config = dict(
    hidden_size=224,
    head_dim=64,
    intermediate_size=448,
    rope_fraction=1.0,
    parallel_block=False,
    batch_tokens=131072,
)
Each number is 500 + 25 x the weight over its row's rms, rounded and kept within 0 to 999. Layers, rows and columns count from 0. Numbers have three digits each. The size before them is the row's rms in percent of the matrix's.

# layer 9 attention key, 256x224, rms 0.0569, rows 52-63, columns 112-167
116:470497493469514442528453504474519480505506511506477496479513501497534512442517510464505486508476538498457481470479487473520476520502458500509512518500501554501542481482
127:501488512470464495491481507484508493485472527512503506504488495467524507529511521541545494510514525469538497459519518482509508506533542487483543517479487496452467516503
121:500479482491531508523471471481519497543493506496546495527460535510480460496541495509467500507493508495481486494518519445501514494492526517510515494487526530519460508523
118:540533497506484472513505458514511522486481531459535466485497524517506518529485492504473501524477516560506471471514519495494474514504490535512505474510511466518474529508
122:513530490521574492496487505470506482550469543529483497499504440492491472494544471536477460485503443481483471489485471521486515466488507467519482516456531504479488511527
121:476498528577517513501476459540475484457486498452540512496505529539553515525524477547563485543500500498498511460503531487497519477490493428492470497518508511485500512533
123:533489525540441500501475506513498516493481479483520485512478516448472475460503487481539509501523485514473498520517505510502509525462499506505538494529501453494550523504
116:497488498498482515469510508517500498477469487518495518470546497505466524508470512499514526539488517512490487513471488497504475460495493524500487454489461491483527477524
132:495544518474519446515532459469497511569477497534501518503490491510501507513487537477485500472449486532505485493500529496509435488473482491530521514511483486505497520451
112:547555503504531479500477468476498514491545503472492507509520507473490478515515451515519455477517519484479503489492525494503493443469448537486477486497517524519486483457
119:514533495507500460471492533530455459461530539481513489469536475464516477530482529482492514491507518470501475461514497507512510527509532489479508494474528549501506508478
119:480503528509482490484541479498501530513470506478530519477542515528513506446476537468514516453481486520507506511473491507465490521539514507437536484541479486508476448522
# layer 9 attention query, 256x224, rms 0.0556, rows 53-63, columns 112-167
123:500472482451508491509486481471498519457492497498495503512500525490491488522436509511520518494560527455511503503519513453504546495495466478521473549489515518484499522506
127:510519466460508477529476474460490498477516483493570471547478483531512479526504522507468522511498468513510478494514510480523540495530532527536510472502488510522464534518
121:523469491511472509521497475487482511511497496493535479485513433526502526514492527533502510516510518510473503502462505450468482513479460514504498485519507480444476510534
122:497516500515500486492469529514498478527512476543462512500501486505519482525490471510506532505477499489510499486488471527508518525513522506485532537497471508505512523475
115:454467535545524471470472496475474506485479495475513542524467517476549501501499507496495507502510560519509475521507487512511513489468512532453498476497535489471506517490
111:502516486509491492508499485439477478496460499523506462504501496523485516461539516479518467488538475479475492546515504495516498532485493516517493524501533481474578536491
114:489493467522492496475525543514504504516432495539502495473507513480509511498515505459515510500501544514466518522542464504528519482491476503525509481502515484510525486531
123:456532535490482502539457457473521536527469488488541528498482475515460471483495530515481499454494474540498549462486510469517477516481490518498491533542468505469504528479
115:471494521515508477553449520502460493488530523554487503503518467564488496497501465508489481517483510522503522509462514494531508551457490485514520496507504527498487510512
126:526497493496466490514506503528467505492494494449459554493536497483522470445503471518489481455480568455517540510498510496479484550509474500548512509478514526471524514535
108:481519493470505520471507483548503543537429509496483523444479482530488459492501533507503493456482495480527465507477542508525471492510492506478463486490503447506498493502
# layer 9 attention value, 256x224, rms 0.0648, rows 0-45, columns 112-167
105:533481491511545503518508485478519498465464512510499507480450496513462453509540470497523533499517478513519562487551514490494488517495480490513509499495545480482488493495
113:524498482478470540500520488515505501458466499531482507498533510498560520522501477496487499529454490498508505506496472527507483510520451516508475481510532475484477503532
100:498497502507497512472507535392534529515484504503504491544486549524561485470501504490462507525533508479481503492503511464532489499474514508488507536516463478538517465463
107:496457485478494510473485521567488489511521513532492524508496526471515498509536481510493541476514497525491514479449504493530505444452490485527551475531520500515533502469
103:469510498510447428448501475470451542456493541509493491473502516562500485479495501465522516537483493480541480475489471518518545552502515505530497518517502513479463472457
101:497560476488537518488504452569527484528489494503470474481504501482535505510460487513482504501512523501471521537472485526538507510527481514499494509536506448520506481485
103:503522501484498491513518538479518482474493524497492473499528502554538535491539519492495487501509467535439490515504502533489481447511474520471499508496515478501512507506
106:543514510529540515513499512476510527483557494498520515502525486507512593448481478441460494489497509501479524510469530495472545486508483480498480512503508483468466483500
103:463515504536519494480491506510486542536490471538505469498501515465503532472554533484488489503497515539488491478464450516434523517468520462461501516473514495497510528521
109:507509518501510515538511512514482487521489448510491549505527496504505504485495486472436473482455496504501506472502474508540503491466468519527492501529550482497528505440
102:535531523510524549526486526508548478512556480465507551503513499556468502495497493483498545471487512484495518518555474486528516512521507547529435503483501502522515480498
104:490500473497476538495483492504456471458511474517457480485485511453486513519532556485524466531504509512493457506504526476532502558470506505495506478509462478530470522473
103:496475505495475503492458498530493528516497491512498499482512482461480508481500480468491518470454535444448530500503498441473460482479466501518511497472532520453536504469
106:450471518498461564484520468558481477456475477496517526507505503498508509444508492548465471468475514503550446499543487497492490490498517538513523496470482460533508486491
100:521553490505481520529509521509480524500479444500496497479507523460480511542557482531463469523508490500465531533509477472512507491525486494471534500513541478499503491458
109:530476520480495530479527519449507505450515533505547496510470498469513493502529564526495467472464486562470511487495490500471494506489524481498490539510502501486503467497
097:518489507503454510549490507511478494514521451500493505509469468507449518488564492477492510510488503512472528459484532478489487505488508496512492483493482542437503522472
106:515511491529492503509441522512505496513502478511463531478514500528502516528479474551516524456438463559475473530499508498456498507454490485509493469481509498554477514499
108:467501523517540513472516495534463457530492459546527535534533486492549509480453524517554499508482530472507472458513513499518480519499535494527511515478486520493497525506
105:492505520493484473484505495532499509526514521523509495497505506468494516486479481477448491475517553534495461504529494528455505472562511425483453489544485474512480537491
108:517526516501535471487456487537512491482532541481508498521493537501467481524497508540428480512513524477501471464449503491518496453453499464484503403530468512490510521477
104:501520476472476538498469494495525485534489511499468515529513489485531512472500455549495475501481493518475533508506448515473523566522494479541511543509496496494503496502
106:524517504479524542543548514484556523520502462464487497514524514541535508497485477459500563499485528498479484491497480483507494508498468520497471505494523475546525498496
104:470496541465531416485475497529503485498502509540510537502494454568525510491537479466470453479524506523507521469527469467490478490511483516502523523553475535508476470453
095:488438542511524482514506499501451475500536464536520451505481495497508487484557489542456503526482498533517451491464522487514493515489533515480518507527526521497489520507
106:557484459505522482463503561515477479441519491493537496500489575484506521487499486529511500508495511578501541503519487541497486473492478481551486525492481527494472497527
103:495547505527426507513492541506537551500458522439529486545491501531520457456490528499483494464504474524497497521530506484445488505500499519530467453509521505515477474489
104:504483491510502515449481522496481516525517513549466501508537503530486488464516503481476491461506470473487522470549522517528557504491502501493570456460494497498477468500
103:532490451481505456500499547454532496509495491518497457508511500520511520491484471440506486509482477471501551495505500516498513552535526507513546486526466486495509547458
105:499494510507459529552469499448538492524446508540477491516534530549539522572517478462536514513491491557511513504476489478526461503521461516490491483466459501509489522495
103:499536525468503512529493542444473545497508499501511511480508518475511468470505500506548463521453437518503506508525515509549510500489469511495518479454497494528520529507
101:512525498466504489482423474445504489511506537474477527517484487469541432492481486526480462492525458516508513479485505506474494463481477483483459512507542540468474502518
104:481489519476442512453540525455501500505512549500481421481485472520489552561507501488522518484500463511495493522516504528515509529475502492490510539527491474485460457498
102:516549516530495451508516521514408505496495502520512496467508522504524478497482477549466536498479506492477483489463514506503536514510500538487531469488521486496491506491
104:510463520501492490524521489539497511481479518497501487488488510479500566511503478564493522529475476483544469519484523508497501520473499508451468496467509500538495493519
121:554480499486500496523553516502475503464461493510549525518506519479501454523456467519495531462517510552482485509476493505556510486511523494519512503554534514504496510483
103:479451508538459477505492486520475505487496491459515499491468463487518504500521505492545518498484498506522493478500509510556505486526507489472516544506540551507500501501
099:514477502512487500491500472490503488519510542425469481513522434426535514471498534529510477551539485473532530500481525511471507487550491509542486505505484489528468467536
103:499458521477498507451560499517520499483499492511498485507538513513497493507494557532521488530514512486508474437463484512501512485556491499510545530547488490445480476448
105:501475491496471531482486516517460508493502490485500482482522520486521519508488481507477511464525539518472504495498486496544493485521464493549470514493521517538508476552
099:499510500511450487485511546521468497560502502510472524485477511493494494498507517521481479494481538501476532489484505503573488466452480526523493532491481532540574471495
098:467493487511524488492474483515514509498503533499523498473482509503404517547495505513486484499509483460488479538487498489542450485512501455469528523463452513504483504537
102:456492512552487534512511500520483475445522473488516493516527454512501527464520484493539521497491490453509519498480510458503525483518542477525492493477489489502506511395
115:464541490478468514535488509481533471514516495506510499496507480537494495491484480530510509489483500506484464471495501543484502508474516509514527500514489502507504547524
100:491499512517483505424514485507490550511452512552487519479474464464514501524515528453547517489479497514482521489483525471518512491522520461517524503512496492477504524488
107:483543493469521515530458506515500492507545492460490474532502472522492542486548481505475484469501495539533521506526490545493457507494511476520485500479489475465467499500
# layer 9 attention output (transposed), 256x224, rms 0.0698, rows 0-44, columns 112-167
108:498514495471459505484514502533507514490456507499502461493529546476459475493529494503509529497492481517495532510485492482502482494563495564512501452490477490513465454513
106:512496494492511516522505491550483530475564507508494479519523529513492469452530517536518528472485516496465455486505474504482553517541470488524531510519506490513454477508
100:512497478434497481509511511522502508512498512499429520524494531493478506471507511516486534455488515487542483471491466530510465486517498490450487493521478480525530547470
100:485570523500516502522446492484466503494490479484509558473513511494478483485484478519521489458470465503473464519506496487508501520491490519495471530535527516496509522506
108:509543504484534546502468530448510470544495522512512519461512482490461446482514500485538482484479513511491544520475491481476503480494525558565533484510524507481488502501
096:470523550498476495517490534526467490480489514452525494466478512549471474451526506535471501511496458495494533539462471484489484525506474482505483507493484506508486508464
102:508565506481502495519505506502511515529456500502522450479480503482474522506472481530463525532529475504511539497533488500453487461480524484504491473473538498525474518494
102:519486487516476520506540502488511500491473491539504442525509506502450486499507540548492493487470530504506492513454499530549495474488485539511506471464487464488523563534
101:495489520503490497494485549510512569547484493506501511493485487507492474516489504489489491483511471557524491480466489542500501494469512494560520484524475494476547478453
109:501505506511506504505493538464495488512471528499519533514519504496496486510441469469470501488529507490496507499478463452520517501495560499481483513544522467525489507473
099:496486523498519509498491464502458484468523472488518483543520505500491476497494488487437505472496547429474515520549474526511525476482447506483536502479499560488514493500
102:486466541517529536526556502504531484509525551458522483521510500487482462519503502496522514512541465537527514542477503550501507551496476479502550518488495495491492482467
100:535475523514494513516518514470533537501506488501504512510455550505516503476510502479523462507501497567497504498511487474524488519501495491483470497458505492549485501517
104:512523501534502491532524508430502520489501490529467502524478498519452467489512500488465501503460461539453498476480476501515508501462474490488502529498519469470496538477
099:476452519494551492504541487560498520498488461470502487460514520498513525475511498512479527468548488503457513494479493493518510505495559501531489466583539472513481489542
106:481502498474481498455510461524476504484528473523517468506500503494471480495492493456483468529533508504503527486500494501471458514501522446478463454525454467474518512490
095:478471506495506541474510460493471529497497509540509477473511486514537525506495503490503521511478513509500520464548468539473541519453492521486495466445524555500535484528
106:480491525530466474504511517477457506503534529482527513481503485415486489475529473474481487515512481435489475505498510509518524500462525510453515475549546536527492483539
111:495515480543469489522516510508525484465511489512510514482485521542515517498475477514489542492522558507493517462447518543522497486471489464513497525528523517477481545478
100:491467532507529477529545504502523458499477517511488488522475478499529479477538505568472478546473497502509570524422508464490489519483479522508508540474520503516487473538
109:488529490528502486527525454536516463556489506535486521490482492538490464511478465533483494476508524518512530497476527513470514519500520517532500509516475496521510517521
105:485519512494497532522503501503469546498480496516481525465510500508510482456434469511495516516511513465509519523514510512518489509506494495478480501479506498506500470515
100:519497504493538525497532522553470519520524466533552534510501499471549527497521498491530499496475501464504536475586477509524472516484493498483504525496461536525506514493
100:539499507509541486482467494519537528486501522498509493513542502524522464489484451498514473521544472527476495488482480496553507527505485506480464511494491488495536489500
088:511506484518547526485498478545496520474477504522516530485482467492513521508452497502487506479518491511517482470515470529515501499502476461484523518512504499485533534515
107:500525460486447511512483518517497510504522515453522511510477484495524515465518506486506481497520479499492483476468512504508495503484458467505497407472519499495530513469
095:479468492508487517497476516540482488515519498526446494531483511479510525487522485506502501541473498512467540508510482538488481538491528473493439502543477502565510464537
105:471496475493500488526441490474507478554480540521493500495504489508510480479517536518446474490486518487483487488485534448530493522533489518473503500511496485492465498539
102:495521531497503518514518499482504509517514544518524490510512492541482519488486541475544457526490483451509485497532458478512483466498527546463521491524486505531470508453
104:539533459511518454478506506486490546503532506503488565497510467501473497505496465498513533509458508447435502493473507523487478499502462575511496540500500498520527451504
100:484494501487474493545501474534471515468523534502487470514511512486526497468522500447519543493516541496534478470511486521527530494540506505529514526494500523514511483480
096:538524479483443477541484513525499534496469455489520480495464500468506501509513542478519481465506518478527494539519520519500516498518508473516480494411475476537472506508
097:475492507481504504442522487485438506518485507514505499476531521467517504536524484543499504478460504506499435503496478517496525563483531473484528501490477515484480494468
097:450499558503486524484513463487516517538467533516481487495476527485453499516472508504525450506480470529490477464494505487514526514502521477492525505548572497479492506516
100:519497476496471489492514515488474491519504516465524508447527514518527512491497538524470519516457477527476500472511487505537518508482473467519508498568499498498517504569
114:487508537491477466532507501504493484493541525509513491491512505490475524471463516500557507502426499488532513498539514532516531470492494472469528547569483452492497520529
104:521492478485533491490531535511510485486498481490492546458568488481471534476488490523494538471492522543480478508491522497493493495512504495520499486525504514475525507514
099:494531465463484502496471454508530514512525456520472449509471474519504519485514540457493511491509517510500563496463511457469495546486454467485459526523519475516517479498
103:470513520528498502493505521513527512472531479510485466504521554544519471475510507510501506485493490498516510493534514524498451485468547504488532500509459498469548542463
105:520500551482519466507556528527535492545482508505490500489495529498457543491533504465472486525487499479494452530492547516482491498514511499502546439498506492510490496514
095:521473497511532493504504482500518530467506524479481510504517477509513524489448506485508488487566490483498482529542474488516507454491491440533474510543454508500511496529
095:464509536500492443534482521510474472489503486504494474513474494473542470526519499550539530498574469505536505528488505510505527474491535493507506522505468475517492483518
098:504480499521485498491526472516513522499522545474515511494534526516546492547441527483441524500465515531501532499499447477518527502494508497525475519468539572487484526498
113:490489506417510477514497532497481452484551510461505506502513517488531501472468460500465535478450499493504486503531470529486533519490483498503526505463511522529471517492
098:465501535482481468501532482492461522524486442488515535513532495479506469500474533506487503476498495522476461509496493476463499460517495500509461541523460524517516472508